Weights of a small transformer language model.
Architecture: RMSNorm before each block, rotary positions.
Each number is 500 + 40 x the weight over its row's rms, rounded and kept within 0 to 999. Layers, rows and columns count from 0. Numbers have three digits each. The size before them is the row's rms in percent of the matrix's.

# layer 7 attention value, 32x96, rms 0.217, rows 0-31, columns 0-95
095:548457484423473525457496478486486474493438462531539520507485504541522415515465475525501562551544482598451458479486432514508579487523483496489552515498451450432494518565466493434520519472477459499511546483515499593484465516488465547439567464579497490487449463567464583455538506449505493510
099:513513538472492527500519550399587541507398499589537500422515480485499478519526547564537465494484474458550540564518429409510476535522535490500524526458575559486459508511517501495512520496530523397481491514483520460516469480499520483488476424498538468508483568523519519508501476426551423486
097:507530481475601425483511458448500525524511488613390455535452498471548526458458563492501582574493461487459457545455529478506505484480487484561497499525514490475486487462510462484485527463486551495489548493501499503505493541505504504592478514549460506541424445591490505472457489460512437569
099:421464523559493460567484436469471471487442471516494580537503528509539482448511506507491501539497517394580567440512432411488536456495487525469477486506534507485495511487512544470526489448579453413546499432494502430470498507563543498498536455491521492484530476444551456423496478489513494456
092:481515445492490514573506527458538560473497525492445508514477452571469524476463473457494441483534443483463471440520475487487550449554556485565469441488502519538573512507591443471490463459481493457483519494553541595482533452462453490497542513356522500476458456510508476522484468477463456461
100:515525491527452576531503503546455571468538573546506540520587509509525506474539452483470463600517481467510478487490447550471499504440496503576577502516435496430495490529487546475467500543549518483509513485509503423529523462529601500494475458465480463402472492484468455471538465585489542530
099:505509565471543513492474484490553516511506517494504525530477556425527551586469526461512589433560476524525481562459506575526502471502525483640529530491509461559577578539517507478525416466486476494548512487480509440534534513472479537515499503465550451472498483483477484554527578550504462520
103:514491475548428482467495511483420499522479579569591517439570526485467496501471555471533524502492535417387467480490532505437507492502515505504534567470584488473503490492489480505513437536462528420533515489465513517402479496532434526427443454468480535499515492473514479466451529478513458474
109:492506435487502530517505524467485494498494501541466466458503576371533512567490516431502514465536523504481511477507535549523472504561560529557528474475494547526519484379440528466537543432535541464522435526431490526509535496534550528524467533454518456552529536577504479440496439507457559473
106:501498527473487487529512526522498438532454556541478442560538594509544525462452511543548506476430474481429544533479523510500416500517563489482527519532449565452500539559441556489490455469516559496439516528598437563463524484466454512505491465555475478515482502504505486415521516533437556454
106:503580521509506521474503491393541470484540491463490572528509538557489514514471478540515499521479471503523410586505491453526579501586412464539518476497470533534523449479521469534543482446532541512488533480511495450508485456555475587510418555458499452490474475492425543447469528470527552468
095:485431566502412526461519517503472497486461524499550504534512538454604567519484512442480467505479437506455464464491414480522480517462448441470494434503530465526481525450513476462520510477486513589544457470495477547571460432489529492531503481543442497589448533532509473465445451468450441493
102:450426491359477510510481509470515530449542467470528487442480479457525493461484579486549511515546488544551567492462501454516527467565504534489484495504513594446499490431450482521510462516513491478477515494497525498561554464517467437472510415573488490533488485448508565523454445518498594485
104:452460520567413522473467507453436463534505523541466561476449522521483464501513565505529508563512423462439501513432476539544490523525526437496503466488533480581501481525552475579543462480448500486469451544487530462587460430558506460454478511517532499519474554577521469515545466468498563471
091:489508530454472450499472489540486531514469477510461548577560472517434439485557518459524486468510535570473492547533475475488460502477420459516538512490569595490498392454552490494519454477459490452550535434476591435491520519494499463495519468430484593496534511531437456467477515516524515526
095:437554481519474434479431446570499535461463475518549472469469510486463516508455540501520487554527531474517553496439463534522515541476549534419457483488507489456502506481565580519483504544535477524516465419491539437430569444524458498488505502445472536445517520473545538474513558500417562417
096:492499497457540483499569501529550468499474475532463450482529518503560566510476482520498521519544510461516515469502470583458496407505486520473524558460462475501594419473496487494421515472572506500563503526470425482516456536527494493477491420528583553449529501430437521582535563532452492472
097:474503509506529553445495609489524507531451534550562537557527548470503473485446490442546527534516472530454490434454574540514579468546553591554461521529507560572526501476524477460469568523490541499482481505528448504549518478506560484507477549452487496442560511484510499581517519564452495514
094:551495458454491523516427446503520436550494519507570541490567518457461493434450504504462545434493496543465482481431441526511511505469555505528482452532557506485425507493509464469544512542556489525448462539493493504625502492538487539519490502508544562505584502526532629530452484499498503508
103:482442523453526506472542530451486510604488521450504505509465493514534447407493521541550446534477516434469515543478481548552435499504581402527508477493526485527415493491432522448476524552477460497484428455440482491521514546524487537484517545486526477465501518440478514543415428484542451483
103:561516517478480424453561533462538432422544474492402548478488532527498531420551575443458540485425458479475503470496500480561533468488509553485464453503545501526468533512516447456547451509535452481539492443513496515504513577510495490493490540492498514487503469526415484575542489404532516531
098:478455464458545367468516471504488509502466478493446566451532452548504515526470486479535516479498469527554483457559471491423478550495506451517504604455485505514490545475510484541533453554507440486490485505491479496501473439522433503471474532460442455441554561518552507441604522557522533478
105:557555523456521521426489527461470475541576472484507508453519502539517514553564491503475450508551516459473469533487536540504447492539516490481514461493506549423551522471537447452528535430507505502454439553518531493486529441457578470481542481495479438497534601491524546524449491442511559616
096:510472467503509507546504466539500535468527461416490544539495476490530570475494490478530503538556511507483558512504505490514544506427566541435494557485442517507477428563548477562415406446508467481526519541510518540522453580517497551442465549444432492462441570532481496504470484499484572559
104:438467486559398517480447472422476580526506504527494504517481512510454509483489541512445499467562513547553523543466466495504478504454532527428422469491503482477493510539459472537502542424452460501562493569612487495449524464479516557522491513468456589464504467502453557502540521537538537449
096:537460471526436512546509537502518457517504469436502450515563449549449545555455544487508439482500581560476526520554525499496531522515607478482466495541531473481491585470451533459576453474440563478427521467509513528525478399537531505446468526538473470483534530481458495464518476529561472529
109:484414534499416495505493523450494504588499481500498569494487436508548572513435498486472488517499474524587554521475568477502519499449482438558460499506463548434453414485521578494449484475486499527481530473441508539458485497565456449543502422450505486477510558523474527499483563447476546467
104:539479551477498519489504535533512575481575534534530424508474497434508475499525457501512510551475570534517598487454465472382501502525509464571515538528496516583469466432512519414495401485499464474504470509508485496502410477463511498498431557488521479513517507518497545495516573502580518506
096:472498426478526462435507551475557573481478457427540436534523501538600524468558444509512499555477521551468458558515457474539462515554521533459473511548549500539505453550502503515511441510465506483503485524488517491502533501460556453514548523515585490492500521472577602460490487570563534542
100:479505465544527428539555502509561541435481530467501531514524506463446480483491514516564468491501455481480518529502531481423461517537448521514484464504412519592476435529533496458577579511490501435441538488485474545472573460591517447455538505579436533491485505454508517497483532466568504548
106:570483492474522561486493513513461591427484568477442534593440445458459507460490527449494461502487503447541464544513529525455530550466540464477589544551553535542524547510473556463528502471566478501443527545513507529511530453518583488557451524546527523471576542503495506469486495515476452482
098:498426545429509523525492467522499500556494549445478526495451499469538466464472533453539538475500528471526520491491468517500502546504498525564428460486522475501486427572565423501474523475499492558487463482492439506447478472401447434449533524517514426420396486521504533468551524508434540546